Weights of a small transformer language model: biases.
Each number is 128 + 24 x the weight over its row's rms, rounded and kept within 0 to 255. Layers, rows and columns count from 0. Numbers have three digits each. The size before them is the row's rms in percent of the matrix's.

# layer 9 attention output (transposed), 896x896, rms 0.0799, rows 519-575, columns 768-831
091:114139134102165144099185155161087146131124122149092137133090128086132100150084159117144128095133117103168114147093093116101175097128103105123164107092163148133144138143176128127139100096093102
088:111164104123194117133166136071141129125140165140119117120108150161087150087139113108156178150121128123149133121152127133095106195115104139152118141128109133147110130113110137110092132126133133
089:111127117133143127109135114122144115156091155129139070123109151084097139100150111128161111121113145138135151171165118112136160133163097139114145156096152132210131142153138106151125126117121110
090:130149196108164125147144157123177147129133172186114100092150122134113098119118108109134107137122138148123136127153112118132127111123126136146141130162114114108117142081185147173124134092135093
090:134166167137159107139129169150162118128144097140084101149128133084190145107124117125153125124103102152148139128118118142107083099120127145176100156123150142103145094145114145133110134124145133
085:150117133162144146114101146135119111111170129091167119107133127151124102092113157149157138099151129093147149180087158114128148074145115125128198112161101097165092143156128144140134141122184113
089:126124147149157149148135123132116171116120116110092121071186148158157112063140157123083157106148096115117155118145147104164154194139112192131106151142106134142151123134138161128089182078125138
089:146183073127140118123128151130099140104115102127168112135118148129160121132158178140140108160142111107064133130123140130085132115125124102111138133097140146126105192142126121135126166119114144
086:160113127146149130172147098179135156129138122096163145182124097095136130147157114123141088098142085091151102159134104117112107138153127130121093152104153129118129122127150140126133084131154111
088:172120141152130181135133114097106126120132119191128133090167141110116121098176111158140136133147128122126170089102148121112160125112128098147117101109145134100109114156142139103117095138161166
086:118151110124102121143158131113143134143123158129148099151115134130150126074106130098116134112154159122118115138165150109168165108131113125122141129105137131106153155147165132164175086173128141
089:146159140114124108132154117124114103112101139118125123099139145126149145119158114092114149131142167143136146115097121108157131159103102164119134137162142115152129147099120120100127143162135111
090:140124124108079112102093134118161153136115141136084139097131134118123133133158087139130124138130122138124138175143115150111160141088113141104172123127086147132157122126110122090167103110199123
088:156111095131122140147155150134141121132105145111184126104165096184111148115117175154132143123093121186143087163118094117111139153115152109095098134097137126137140115121157148101125156101102155
096:146145140134161140126139107160132144150128163095126120158138140122088122150123140116087104115080116141126155157181091115141107125129137139119108094155136094132076143087109083096116140137120097
089:128156123112121139121156126089097095121134103149154095136191132068120097130106127132119135119104139163125134128110136129147107127119164109141133140128141081089137177126083111125155075148100122
092:117148114106095125091124148086114106118140107131157173112079160150153148102074122159137115130098147134146150146151107167127116163151123127161117185122133099126115104135134120168138152136086167
090:129113084147141173127151126116131150171174146112127094136136138095106169137160117150097112147141149138121127118124111077151140150101129114136158130155107144110159128137101148122142142100138125
089:142122119107127119168124101131115102142154165163114125132159129142102091086140113140137137110119093078121120110153127168121133133184132126159123173098105121109109125134166142096126154119139150
087:126124097147108114101140125076157088106140129139125157136118093160165109191121080114101140153126114113147098122076159124116110162118142163153170091126097184098137150153105137155133121089153135
090:102181159155096118126138114157120168166139129129177095112145137150105161133120122107098120112135127170139114155140086115156112097111138157103152119139136128095167129127128144144092101089097140
089:097141124136134077128163165116127130117167135110129111130115143140136101119181137143172162116171140118102132120166105069176122104135137083136131166173103126162150162101131095120101112157144169
087:141155129104070139066124136120124132099133129126142156155110136099117146131077135121119156096103163109139112111108099135118124090118115139118154138165102157139122115119135150137125109126114130
088:148130140088144110142096144097148143100133117095132113119119153110150162087132159134156108132149156100080138103188156133120125115077102083106121118080121150204148182144115141179151143116119182
090:113177098092119127109124139096125155090127099099105139107101072175142117127131138120127165163135116102134160106080135153093169090132164109169134144123127162100110109099159108152159099127102180
089:126098148149173157108127176112099145123124101133119113106148160101155142133111134126148135125095126133134167116138089151145114119101138125154130147134129129110134099177127108114134115123108109
093:123113151129100097123144161139101123092111137141099120153150119110165072155116149139125095158133126101087145113117144123107174074128083180097128148134146119125090140118140100133124187131092081
086:157132103128119109160156140111127122155149123135133097083108146137080170145138134137109115057118116136159144120120089155112150133128156143139124143187130098122137085149085136121097115098153153
090:135141119157174088081109134141114097138131135081119133152200101114159114147118128130151123085139149184123136144130121097130148127107139107105136131135099130114120109085147117117138101097134098
093:101132158102138158133119084134113143123139188097116136141110131132133139121157122142132149160153150159155119167087100153094152118140120150094107094178126135077124098121109140099126113110133128
089:129119169120073176107122111139109118115139165135098142156126121112140138115127111118156112093132132125156137150142127138123104093160135122108130117154112113160095141130108085098114115142148156
091:094111151155141112104127135103115083079165143132157123082102109151095122084143102114106155135122169105173120153160150163123144081137159157131137150151119099146097115148113164098152131068152146
089:133122120126150154108125146141129138114092112113126080158130120058121088142104145124131112119141120125119144175130124170135158143114146160139161094147113159179122129141098122160115144158132144
089:122136142114100099120141113120116160103111138127180130157145125132118166088123159108112116138141136108136121115091124121122124099111113129112143137085137146134127101124139178101153139128122143
090:094156104126151112116101131145139133173143094133128137142129137063142108126161146101172124121084147139121154107101151132156138123136134097109159121135164120139131103111109119094095105107140130
086:118107141130101111142151157084125126126136112118133142195150121140111121151072120123109116158128110112136184160149145110140131110181094189108145147095136120119056131073156132115147123145087142
089:104134116152144167142101140108149122097148154123145138098093110117140105098120158088127103134102096117144114145132145094098095129109112115138117113116156101141115147169153111144155161117158135
086:105105107134129127123154131120159121146093137087149126152171106111146109171152131159194095132139082124156103138133153082155157100128150137132174209113138098125136136110107106102100135120114108
089:145133102129112138087112147102140160111133130157143157128126150153156121079079157116136121098124130111096087112146147129140131152142141107148123155132169115142156151100118092158141097125112140
088:131123142132145138108105136106138140080115175158166072124121137148131128124146080099149168101132133116117106158169149127118151099133103118158116159152126112113079115102137109169140125154178166
087:129185133184133141119097163118161136119121113149151107148125116099113083131108131119110078153138180099082123102121089148119141086114132141099099097102113122135080155147107102156105123133113134
088:113130128120173129096154116184093149144099119170151143139149154147132124082123171099092101122117114125163095083095111100190145125096132127156100141107149106144139149132126094135115112139104125
086:150135083127078154125140135148135148103125157121108162134142160101134150120126101202127146145099130101108131154165104146157109117145183139067138108099128153102135122116142162069112141157131170
090:115114122145191093098163156135102146117128134144147125145171094079123147103090096126109146120120162101121150135135114096141104130128137124123143121126155134173140152140143157119157080146143114
092:118132119121156061165116102108118177140122063132103119110130137143128135155133147111117123107140079127133142142148121108116134079165133161166125123096109122123119147135119158141188124103101131
087:134158115088082073133134150122100108147168166152123096141162106139155147132138129144162144108121144143151118102097137114122170184125140132126124165150097149152139128137103157102138153140152111
086:118116091106111111116139140117110124146155100123096123129109166138170125153101111151156120162143097093150119109176138138134115110094151115140116139121117159126100124083161156074124081129121116
085:120124122131148147109117173123161161090150122135158121121165130092169135140170144124134152139127101082060108123102118155116101173117101140134178145126111166202116132130138123153089135148113135
088:146137179106099139137128096126123087112174139101092171142103122121129100115158037100111135137110157096135126129122146157100120131082105129160130097102135082136144119141099121139114148089140138
090:127077115121133125132178118156113110149159144105127130144110131164080148133115118085155111113146111187164156165152107119148159162132131121109175148149132108166141116140121149139110117091123159
087:143088144174120106121100111094152147123117213129116090115145092122135131110189106143120124086166093145130125108128152118138083135110153123124099131138112132119142123109170140124120145107155102
087:118112101117129147115073128138127081144123133114165114094116137118123096113153144210122135124153128105134156107099118134104120132122121111141117141122137142142150125106152135155179099115093129
086:113107112140101109110151145174121103089124120146117130114093107107115139146161134137130105122147129129158131158125149136160135116155131157167165140160115165116091119140115075091119183134144119
089:138156110097124107119177128114171128102137089110092089147161124124121125134169113128125148129144113126111159130144149115151113118076132134109099138105128096126095118151169130147111135145115122
086:111122159132088120142146164105092134123135160124173128116194110116142142119115140149109148162095158110137163145122125146110092134100116170139141103133110111091102102140108128130156091133116138
088:131144128053123109167124151127097177149146130054132115140136140109068166138115106090091109143148149096100138146122126114110136146085137144140118149134147180131156192151136162123121162127131165
088:127109133136147095148144127109114086084120157155103154129110152147111091151116140172154147147135131163142107097085084140123109167109142136134146138132111135139080125132155118093103083104117104
# layer 9 attention value, 896x896, rms 0.0635, rows 520-575, columns 768-831
080:141153118153096125101114085129173153099108127120139122111114089145116095152136123105120103108118129154095135188125126119129098124089149134140126129093095098153159133146106102135137130127146122
073:155136130108120123104102104157154179102126132150150140124150147129141173112106130125159130152138153111135158161087159156103098148111089117135120118151142115162129147144149118089111131170125115
074:132118133095149143124137099116126142130097155143124148059130113112134145168149138151144134115110138198129134102145119131169096104130125160096129094125117142129144119155103106072107104152108126
074:120109125126136144130109119089139150103138103131090146116139133119131133163151132108156083117126117125109191116100120141169125147108131142125154135122117124089080143137151147158144133086134148
068:122156157105137109136101127140112129094138136140119085131141163120139102120127104114125158113142095176130133072138098111146127181170106103119116148166153196105148113132109128126138146163109133
076:130103138118165059154134125118141113113166145187073137197113100151152151134102132107153134116114121175135125135150099127131156066118092114078076174149146138124148161123159154124164119138149133
078:114097105078114132131112143128141141129115110074109093154164108121131152077114105128150155141122130112135114169124149109125084146154128174127152152127118143124143076110097122087098129113137111
071:112180103169122144060131128072136122119109146098139090075110112121114106131135126145109164133138135164159172142137112130114173094131119125156147128140140117119139135122142130146137116117128164
079:148090118112133111104134106117129165119131132071136089118128088119166127121146115132127107173092102167099151153150118133144080118133127096118147108106112145122126131153116095106143147130128068
085:155121133121138119135107108142124090124139128111145159132086130088127126135091189109151155114121151084153122129097100158117184117183056137134145168135117145125121105126138163130100158118165128
077:120140096171115112079122105100131103117105137122120141154133093124158094129152110151129104126128101108163131139126146131127079180117136115124144182119107149156116148129099149145107125107148137
073:088143160150145093187076127109134121079120088122113105124114117123084143103114144116104165135128130130088130077153129143121107088159138133137141107140136127137123123152099165165129172159110121
073:163163130126105133088130100140100139113145148102159142121158108134111133128121119080092088113127091115113163133168115107155144152135157164170111113151119106098116110165135136104120126115101140
082:137116143106132134166124137113122108090147100097098115131114103122163184149146133119124153133148122104136122109142160170093140119107144141085160122120114134113132100148163110169156111128137126
075:087125087137059179132148158120142111153106161113096135111170150198116159161128141111108141127156150082140133123152149153151171110182128082137118097152161157143121135142157121165135108142116113
077:153128140120143133153154123163120110122160130123127138140150106158078113164163158119164134144168169117143089134175130112135152141120117090110135136145125105156156159148183079100143110145109091
077:150105165085146161115115134145105101105145103137113168141180140143117115115153141116140115100097116133167128079166101161108156076139134140099119163121113091141143106115141099128147188136159120
077:106142110189093120093109112146150140101104103122112086034085096144139120145099114146098139137096132145139139139116136122096071162117179107104130093139111127166140087152102187132143112123105127
073:060165116145134121155138149144120131154131115128122125111103122120135122092096106150157162121117149108081122123113154120131145150115122125151127134113140130199115136103107161126135134136109168
084:141162124112138162115080128082120138110123135097109107110117124115114109123140162104139127168119069136120098119182155101128101142092144113140139130147112103134094157158148136107125120119115114
077:099135159140102128086128123099143137121113135109112077115123153086109145136098089117104145131092144144141155128062174140119118108127087128123135140102129148062120113142109125130157134129110125
071:139126146147112138144120127112123125161117085104138145137136090097141112109139118097167153141178130121128104121115158165102145135145149150074163156110106126138138100091192105125159149091101077
074:076133117163091104100139117130172163134121118156096100131096117128122062126117106152141121128114154118124121182108127134139117150113169169156144128125135118126080127175089102077135129125114124
075:148141099130118122110144091107135136159133120154176134101127104102124112113131108128136110167162118109136093177096119091135097150150111108114143108131107088183118140126122146125120139116126098
073:144098119139106120107133122149134123115119127099154117154163153106139133128126124132105154133117129119080129131105181089143152137138106124111149126117142117114105076117141120086128144144100150
078:130121148103181159139140161092104144118142118115130123132129120136148128134143100101103118152142122157129145113139134143172092100155098129125116092122111140126144111120117165111138138092171144
075:097141104115107181128130106098095158122135113129131190157128129141147117135117188141114134112160152164130149087140153153118147102155102159130110107093139094137153160140145108137169150133136114
079:139095166104091150110125129123126167137119111147119115108102117099127153130137133149170099136131086123101123092147138093123107103117103104085133106120145131133147096161112105093099139130099151
079:138154100095132147130115105103109117109164091153169091075104121170138122105134118122128101108112105124128144122134149153143090150107142111148135120152163137180128108158080105161146135124152152
075:078123082127107129144132119123126124122103115146175163142130156174094167140132107145098131158142160147106077125101141152126179114117106099119115123112154130188144091140132120148114128139140129
075:155129082105096126148135139139122186159123135114100134128135135167120070163097156131161085111144131118174115124123130112153094153127147128158140131088095134141152118089132084132136107160097121
073:104148106124122125162117172151147142174145172137141137087153187104127143110179155109088140160105169123191109107156119148147134123133111129148097130112111127117113136147111102116162133135105149
084:126143133139116118109122126129152154138137108122110082098091155139130122129122106131120095115114100148117096161135123086161109124112129136126102149165139103102085125125096148156126118138152083
076:125108147129116106141140119108113121086136110104157104140137154106137185115125120135145118163123139116125158184106148155111148128141101179140104131104126150148104162146139197199114111128103091
071:152118108090164118132141120177124116118123108143127107144086124145142147080137141137180141112130167131137082105108163138140139142099131108123155129129145160148149098136112110114143143137136126
076:184105134131144116096142145143138129097094101164099113182145094105105137129149106158148155131124136123091104141110102134140106159125147101118164162102099097108126111091138141114116118143077126
072:126161085140144144149151121151148109129143117124126150130121129102132098101117105124072119131109173164083174129104117149140128134094120133157137133133099147092148117155158121162147102162219164
072:105109126174111120127135099124099137123154118202163130122114120147132132132165128131122093145163137140118126116101118063116148143132115158117150140103113099110145132134144149168120155121149141
073:168120127145096139109172156126150135185145149144089118109136103082127138137114157131117126155129156150144158144087125147126142162127125142157123109087095120126151138075093153103124092117122113
074:085096105126140137117117095160093112127139132128137159164101134145123116118160089156132139081126134161158150159134147111144123154142098123113134128151094100148116114089109192110113159109104104
070:068149132120102153132104158128103115163147103137147157140076107086164114145148143148159174107155098086113110142114133156108134140153107135078168129132062073129096185156126136099111131117110118
077:103119135137170127158098162138109100168132116150174133154167148118122138112146187086127139106140156116151142122111106147161211132105149175123145102131139146155143103126162136142119168093112102
075:122096128137130107138079155114136121151098169117138125143126131133087098165128146161187148154144113121151113137127085122122129129099134113140141110125121113146094144124129114140110132087096120
081:094180100115103164114135084092157114122114168078100114160138156079104147100123121132138138148096145129102118160097155160116101139098100116137137163120104117142130127105117125164096135136128144
083:135125142120156140126098151108106148125122156128146168138122116144126134123128107122138137148137092132174146110126124147074121137131133158086129067108118114144123151115129138127159139115146123
072:139142139108133087132117153084150177142134137127144128116140127129100156145177128147155104163111129147132131143112148117145089119126140143126121125114131114143157143141114075134131162168141131
077:118125127122153111144060138136152110127137123158103107162117127122106108085121133086130194131115146127161157097113147130148152119157088130113124117086105137122141125118118138152150129138129160
077:088138147121150125172136165121108128116129159129126115180142128101124148166130140119110109104140122143149121086127130074102165131206152125114125144148123130121120130129148144111141118153147127
075:161153131133154131176140134125145084111113104142113124090139125130113110150086137119114132112098155134095175125149118157119128114119138117125116141122134108072097137110143129111168157120126123
074:085141112121166155137134104138101132097116109109129106167126135157112086093107107136153106126111095136103109149150128132143143114145064144110134146162141124125147153150114182150095122115142139
073:084162159122115171128138160119091166116123121150133112112155171133128160150087107094130099101123155114120121122130161182132118101139120156106131105146138117143140111143188123087139156127126152
070:141165129133097141156101132116106155150123087161118126145196129136150166138140137091098115149136150170109116140169133120098136090082148122123090112125114092156176128161147132115147124097098095
073:124129145128107115122055166100101077156135093127147121140112099095139108137097130134154086118112178136148149086082128144095140117157175156113185117164148157159174132095191119137081141081098142
070:140116135123150151133105080127141127140085137122116143129118148165132137088144118117150112159154077093135075124130171131131182154149129116143089131110168159179179092147160102098158155127089152
079:082117121149098114155141129144141093106093118167094154099100105119134093102124147154153088144093087130124134131073147116123118145103132157147127165136089124157104122093130114158078131188140084
071:159154106122135117092106170136142143175147102117062125125141120141113114099143156091150128102130177096149198137117135139136145110150152158130142148081123114056187113124097121146146151117148098
# layer 9 attention query, 896x896, rms 0.0503, rows 576-626, columns 768-831
104:086116154116144132096151168100098115111128140137114175113099117156144163157138101097158139133119166097123151102135120174118143131148106115148116151136120125153119187117141111198094110127146143
103:104084129118120095134090122103121138126119099166122149150114115097089122107139121115111119100108158169164147138138143113146156117074152142103130149130103108119113139130102113092114078090112129
111:117112157148097122106136161117112118142116102125082115122126150150129109123092096131128134152122120098122131151127133117040109121138106111076089094103130127143114095131114085084143122154118135
112:092089164122162153082134103118132174114136144113146145152141131122171119142115111092124117164118133119149087140173076113141142139097133124089142129140126105129157160121118165148128156121120135
107:139168123154144077156107138136113108141149209122130139138125137118080118119130120157125083129107127084137124118162161100109129118110150173086090145170068156149117118120109157106132170129156084
110:100100123127095127142114128180201118147103105161094059132150092165110098114114105141113119102118137155171121140137104105181122153167131146150168165143125143093174126143101141090107106165120082
108:156141153116102131106121118103137082126071165118118121153088091129128184087089086074145080163144114148156079160138145077112120112106167120117097142135153099121126153131117133152132127146155127
107:110133156097096147100146120098143132124138113119094113138150135149160121166147134132116113110133105143150110115142146066160094112105159161079160149119089140131134159125095111161106097115180119
111:125124120139160119120117100104093105173140167108096132145158148132137118119116141135116142127079136147132121115154137146139135104114093145135148173144108123113097099122148131149130123131134158
110:124111123112095100103138139157141116100141141110171109123131123161149129086131119113132069156132131104119107138185108122160138137112157092138112114089138143135124144133142113083165125188113099
107:126093143140092088164143099146133103126136130132120117157128144119114097138106163096142151109139129104105129094131077147117161147129140144111132151104158109142152101121149152134114144135141142
107:085128103135097107158146117096107136095181177150137182093115101121150164170165130114122080112117142089151112135160152107164121114089139113135125124098137159143094102111122139100149134109119134
109:098102121174097145130130109156134075117133115104127144151110107112097113121172110137136091163085137149106092126107160115150150139100111096138177126125102111136145091087124136156147133107100124
105:159160129090129133147145151137173145159144139157143154153143172079153114094101115119082117153128104136138105102165148144135129099116169099155100114126116095150136089118132129140150127120154112
109:142093148140122124134158086128097129103087155137122178121119168068113102139100142155093099090115138128119115098165123127133115080078087144143117144127138132142109121179146138129138168103153083
110:131150134140098093197116167118143146127181161111101121084123057179117129155091150132125132143144125079102138111126097120119155150115094129124152110078117149125104105152138178109169108118159116
109:120102129147132129100118101094141147116141099117084116137126126153130120118133164119138134115122175112141165149103097126102158113139149131124098162143143118095124146119124155132144124122139158
111:090149125098146157120156134136107148152117072112139115112092113139136157097159099122123082131130154145135126142145123137158152156109095095117109115112063139140155121126117134127112110122107130
105:126153124159158103172106112136096161170140127138152111140156161099109109116131117150111134109114112130095133131151148107189110105155126117173124161165122136160084116124131122113121103144172132
107:125096104155181161124134156152125120082129103139123137090109117139134147073179106103112105151107116148139093122127146128163114150100121103125148140142107155121118086122141137106165148142101118
111:113102105102109148118132109125171097158156100124146128136119126079162149168124124158110143113105117142117171141101082123168146134121120142106157112095147158099103099130119114137121121133144147
113:176113142084103089140192093116114097116121114110176099130140162115184149070125100088124118093110141141110140155123147084150140133099083123094158117129088119096149125122128128126140121111117134
107:104129133119180170150132109155132174171177124135172128105145142161108147121124147114124113125140122107150133134125091148119120105107136064134114154126170131129079104189093151138149103120151129
111:127097126167106166123123129140111164155176074126172116150186164106151068094152183144143125182124109149134137134115134101123097151134094136144125130125124147132102138133149127091145092104126152
111:098089137085117162081103124113172136140147108129169112125130072122111147094113101105162146148124112142105118164152119090081123172089125093123103097155126105106118115123136119109135157147119159
109:130122126159131124140107159113067128154128150070100090146131107164098129132148158114164123099130115136129131118136169115106130114116156140142131130165138128108136100083170097100130176162149139
104:124149098095114168178152163120097111114186143101160133126095104098115145142114113115128147103180088120123149118134087128108123168114150135157166123128148155110112163112133122095130121121145127
100:123105100088135135123161122092121183102183119121137145157126143156119148153117142097076156158120147135106142127125155076096119152113140132099110134128122082138130131152121131105131122155153124
106:132108090170128117096128119120139147127100150119102126092108129103144105121133140116139157166073124138155143093163135114086110149088120129135129134162080101117102127146161198159115129115107120
108:162124157159128103117075133118171103129146131103115127143101140077098120163126137117161089099118103150106094070176158126113123134099120115157130145146115137068134126136124146078144135128142105
112:182127069117116118145119114134106090159168146115150116126119137100180132105124119101090092099149143133155083105159109116124154066135136118155112127160116163137168099183101136136092118144158142
109:141093145114132150115155173102175149160102098101127091129167095131151155112119135146147137105127133129153105112115106105123141173120122141129089168113140158129102111140127126107139135121110152
105:134145127151125144080110157101150090141122100118144090112121182151107119146151100084124151147114130145118096155105114137123107113146129127147082162126154138109110117070114123071104149099124126
104:133091160098135134118110111126153124180177177098126102143133114147162094135121137122104145117114057135144145130133131105183119170157129095118115125108112125112138096118105147108097154193112176
111:105120153118136102164149089105117122133133132093148124117116113124082110116120128139112110132136126133096133112104169105114131088125162139141087108087065143122139116144097115169110080113134174
108:125118145130130144160139106142140131138084103098108144139100190134105136131133106053189127073066147125086136169090131141117155140097117107154167085101107155128161084094126143116141177162083137
109:154150133147131134138117148114146109062108110122129125132085111133094109151094105152149125145106147149130145140143103141141122142147159116100138145148171174133148129097151117132168167138102143
107:112111152172152126134100121116108140093154140124132135155162166098181132121099120131124121154133132106093161142139150119114097107112158095120111117139093090115107093110126148126126102157113122
107:158130095130182157106147130129183152106103102151106123108152171104142105139100150122108084094112139118101116107129085086117131147168107140124131163124116103154126123133135151146115115114148132
110:099139116156147151136126093137146166138151116196097083128167110110124124122093139160154165196169106073117157141120150135134120130124120150105102095079155122123118118131165133174143129162133126
108:145138158143116115161161168076097086190113132139118120101123092113135100093117124116080143115126143139120120105110131090134131135188130111093141157142155184084133131150128120146152105120108104
113:125103133093128112105148134106140108160082122121123136120102150157159133140112080132125092077149122096088120127111147126143123142161081102121146090066140122084122155133123154137100123162160152
108:155113157156118117151152175105110133184112126121136080112114125094110142128128123127086128086144134092153160143125126108118099131123097127102120118149106112142138113085160145171095162165120163
106:148105114129128142140093136118146149121139168108103123127100169099097124099117111123157141092106128149133134140076124132127125113116127103093099135137097110160141160109126147176153123159140127
110:126148140117141107108120190145111147118141106137111151109104163098052194137083109121143112143128168121145094135148131113141142133125162124106136102154135149120150108160153107162111117148161144
112:128100105143085140114121136095130152141091153112084129123113167185122147126102123142156136144123154089101154133126137153143117124185146148145155134156120126158155136132137110129095138111122175
107:145105165110126145107117103133110128135167116141128137111065150154115144073138164130087134121111118105138165065137174149140137115144121095144093098105156118126175127133114166179143101079113088
108:106062118110138115128150124115121139153130104160128138112160092120135119143150088113102133111162095120100162154123130102149150117143122113118094172108121132186137089132189137189166177111109172
108:112135104146109116141197128097108122093134102152155122073110114113124154109143141113108168137142141110134106116099143092106135171181107113140151136125150127117121122168130183112155137090162135
114:124159161124118118139091109150141114142199127090175136115148145148122123124153077097150111098110095134111201119151157157089095073088126151112135089137123149073115147106158117110171127120111125
106:140173148129131133138129138109128119127169114122117164074085161217170112121129141108138131165157123109116115133153126134100103119110101138120103108166101141126148090183098119129146104139129138
# layer 9 attention key, 896x896, rms 0.0498, rows 576-625, columns 768-831
103:121120171133140136138133140151092100105130134133149128144098109132130155163109110101127101141115140135156113136081111153130103106127159145108119148152162145141090152087102109154166120142129130
105:130137129161164125161119077088162170131133109159156118157120126147094151128157143118154140107134163131103118107098178118181136146154136115125102166129160110166118119108151158087110116109135133
112:135119133137164122133170171122126102159154139103147140152109127150149154139110122085099135124129114102138101152143149107129109159155103119085085120135131131120129096127107099097150175121164119
109:127098132125123123098112141067108133116093114107142137119121111139153133129134144134128097149115151132134129123097155144125125158146103115139151140112136165113148162127107154153119143094134129
111:154154133120148161114123104123142132141121119099110123172113139105083082066113141111107149153144146148118132116097194119115128077122130181133104109123066120163152133085092140117092123151146135
110:135102110122160131107128120181171149082093110108093095134122099136161143127137142136122133116153138138119092119097108154141114160183188089173166104101100128160172112073116115153133142145129136
107:132115121095060165095108165086124160155092170127142114126110107157113157126130120116162093139170135152162108132135162083131141109132129151125148116123116090156116126136114147130128106146127070
111:117128143119108124100169098082103124089141111103101160178148137122134128169117164145110105123115130145152120104124133094128114130152149108092146138093088165151148109096134116127098124130138076
113:118132139160125129104073092144120093138144134165128131125131143157110091130148164144117138113122121154089143123115166132127121126160145149151126148052107111140163135070133173102123146118123146
111:147132153158126122159179132112095101141098107112159128117104180144114115126155136128116114112146103094147156124179146082133139113098120129121105114087127130078124119146134138132178130161115089
106:177147156097101132120094124144166105100124129106125143110163138132150136163171130139122140125076088124166129094124106139115124145144148140110081128128156139126164116137155119137116142133124135
108:152100146142118132160136113143149087086106192175098107129120096083120150143123117129150130110116133130165123106217108103141109100097118115091158136107163130138133095146137139128121139106106163
111:154117114119110108116149124101157122137138139157170148113140130105148069176110145142119130145097113092150117121126130132152144102097152092134152149119090135119125116123137124168120150150132081
109:122126158097145126167167105148138152162103114152155131146150142115109125134138142124137118137145131132158135134110167130132160127129111162141090092156096064083145118115138125110131124098139180
114:135147154138132130135131113111145141121108159144106091103083110095123147143086111103144128102133126143133144102135134157121098090117119131120084139152105137158120138155100141173124136109176118
109:109135127190089133155119137141135130115102162142113160127115161163135141134164117131129089141065111114126089107115148126146120093134105132135133134113107121127117112122158179110153130089159147
108:118100162132103139093120140111164126121185089174104084152130150148144118125132091168163108133127154140142100085160144105127121078122129135122141119146180136154123137077159141148160133149140170
104:149131137108166147146095122139088166188123099067087110091101156120138152138127086083127170136166150115150154122125102155143146147114116130123129095183125137124139128115124139092135135118081128
109:139147113132089111136137119109135120098105130085135164151117120131100098072131122126115145118132133121123140128139102116157127122121115112126156141144176155122103144117170143105116133090138174
109:142110129115125121126122136159122176105132159183137171107115139168126096111107100137151105103113142160091121172124092158155142149089118105131133111106138144170105084118119100121144116115081131
113:115123121134101114092138065120131135136114135125134146141100124125126122116136128145125099099168167154179147167132129113157122129130143142102109140091128138111087127145090122126101145112155173
112:145120149036108128113148146124099119111129141135146136107097126146110125150147103113143130114132157087112189150128133138161114126127139104086087093080122138100160124109106133134129125119130114
110:162128147149115117080117096134214156106153131170138133178120134087102164106105141123124107144138111110181116105111104177107144112071116113104139137093157113111073135154139080114169131105126125
108:153141124144106137169133133085133160136140114128137100112139146183189119129158135144141136107125096153107120143119140157146141189108114120106087145155124147115113127119151167114129113096132149
114:098114130089112140096152149128181125117119153134146131132156111144126093139106110159085096109105108128167118129151124120137119168158122121123115162115132130103164089133124097159120141155155137
113:087151104150152085147084162127141092149172155125096130100135139156106137149143145171156152126127140129109190159084103120126092089115162164162100120174146116107119132145133138145121096133130114
110:139150111130102170178111140141135173100123142104164132135154117110121151113104129117115141179141130117119135152135115217120075109123176127106169139158117156152089163064124152143122088099117117
102:137131098106082171136087143169123143123164135082116160122122145119158184119103145110089152127116132131144139138143102092129092138128126156141119125118112130130128120179130127109148124103127104
108:169131159146144135142106108093057136138104161140137119155065105086132102128137121137153142153109081136163140095146140169070083183115124171121150114143098158073108120107137149173121127160115153
110:154143134136099164121121140090148095131122143082096139081086121127093118134133159126129150137153107139104104152088155107161140148121111103136109114116103134112131119149109125125108070130145132
108:146153171097104109162124106112123150140125158137117135147131150177137142148140121099082151087151112119084115202149062098106118112158110144153100106167107115109094112140089144112144127126118174
108:118116115142155166178114175106118128144163160088167110152140135078154150094135137131127159116126143104095123114118115099156090143089097117159112122149113111112104141143098091104129143161107153
109:119155122121108123146130131105145089174107094139109139148121140180185150133148139076149143092141140160112115125158110158137118152138130151197123102136139119108073134143138113104156156092103134
108:169175181083158135104145159169128131125138152108152091080119124105148128128149144134117141119094092144146124143144115115145098147167108161128147123126163098132177160139114143125136139125125060
110:142164153110163140121095130184165115121110187133138135117136158125076120068099106100150102135173148139131117104143121120155110122129124174160159085108045122146120138097133139134118125099141194
105:134119133107126125122159098104122120148163171107127140102071149149105145121106073142110102175069098116123159137137177152127157125155115076122124098045156104137170100134121145145132114184143138
109:126122120115123122130132124111102132139119150089118138150109147133105124142114140151130134134134124134105135118130122091146156159159138116079128163132121096189115083106121070129153122155104128
109:132145148129114091176180115153106115129128101124127089134119131104116109155130112135149129130119135151103150116133129122114119111153152127145126128122146138114152136144127140126125087156112131
110:152138103138121145117126123122131075162127144149127124154160122086144084127146123165135079106112154123119139122126136143127164141163087115159150154173143145129119137138144110108128115136139119
111:169105141107093170133105089163142130120125084132132125136177118131130169143080179152117170104152135148077065119118157127088123095137134124149107103125144133106153141156181122184159134089161127
108:152131108134099124119117107142168101131114166158074131115146095117097123066105116115082090136105141148142162185134102107122111127142097149085114105153131115111126154108113099110119134121157140
116:124122136096166138106159137124124100150128178123142148109098151165088125123112130086151128116135119109104125130073100110134133097148138089124105085115091116134122149109108134107134125158128123
110:149110116166121122118158134133118135163128072126146127121124142132131121120138120091153166112152146103169167136127144142114143129137148131080137144124111118109101124122117135149122141156100078
105:154092125116138159115100108116162133138121108129167155172103076129129126107180116110139149113101121102131127149126135141133137092141095109120089125154126110129091181122126166108116152132101130
107:136121141129112106139136132103110125150123125118107137139144126150129126102139120066137160148158162112155124144180141088165098127054145132114154114178168079168129126138158114125126135103155153
111:091080142137127150092129125086091107155092131171079105139159135183132120091139129128132091116128123148153144113129115131135111135181095097173157136161142116124100132093125114129077117099109155
111:107074134148157148107134087135126096084126113185108153085107133165123112116126101137145108118141129090127132102125171132121128164105110115125074105142127132161112141151137127155107096129146129
112:116087118070160130075141095126144119138136103107142142123165115079157132141111129135159119145165138094113186098164140097131123133127097120100154163134099130167140134185158116122135152108141128
110:154125127123147120160151182123106109107111164105193191098122170109124115113134126106104148109110128120161070095113104099095141099114113127124121099122126178113127103143085121166137133141161154
112:064106121129149102192126141166142137154131093094111111089136112156096106134147126097133111083156080154106135128148120097133098122117130115109148147123122118084110108129161169100132121116108141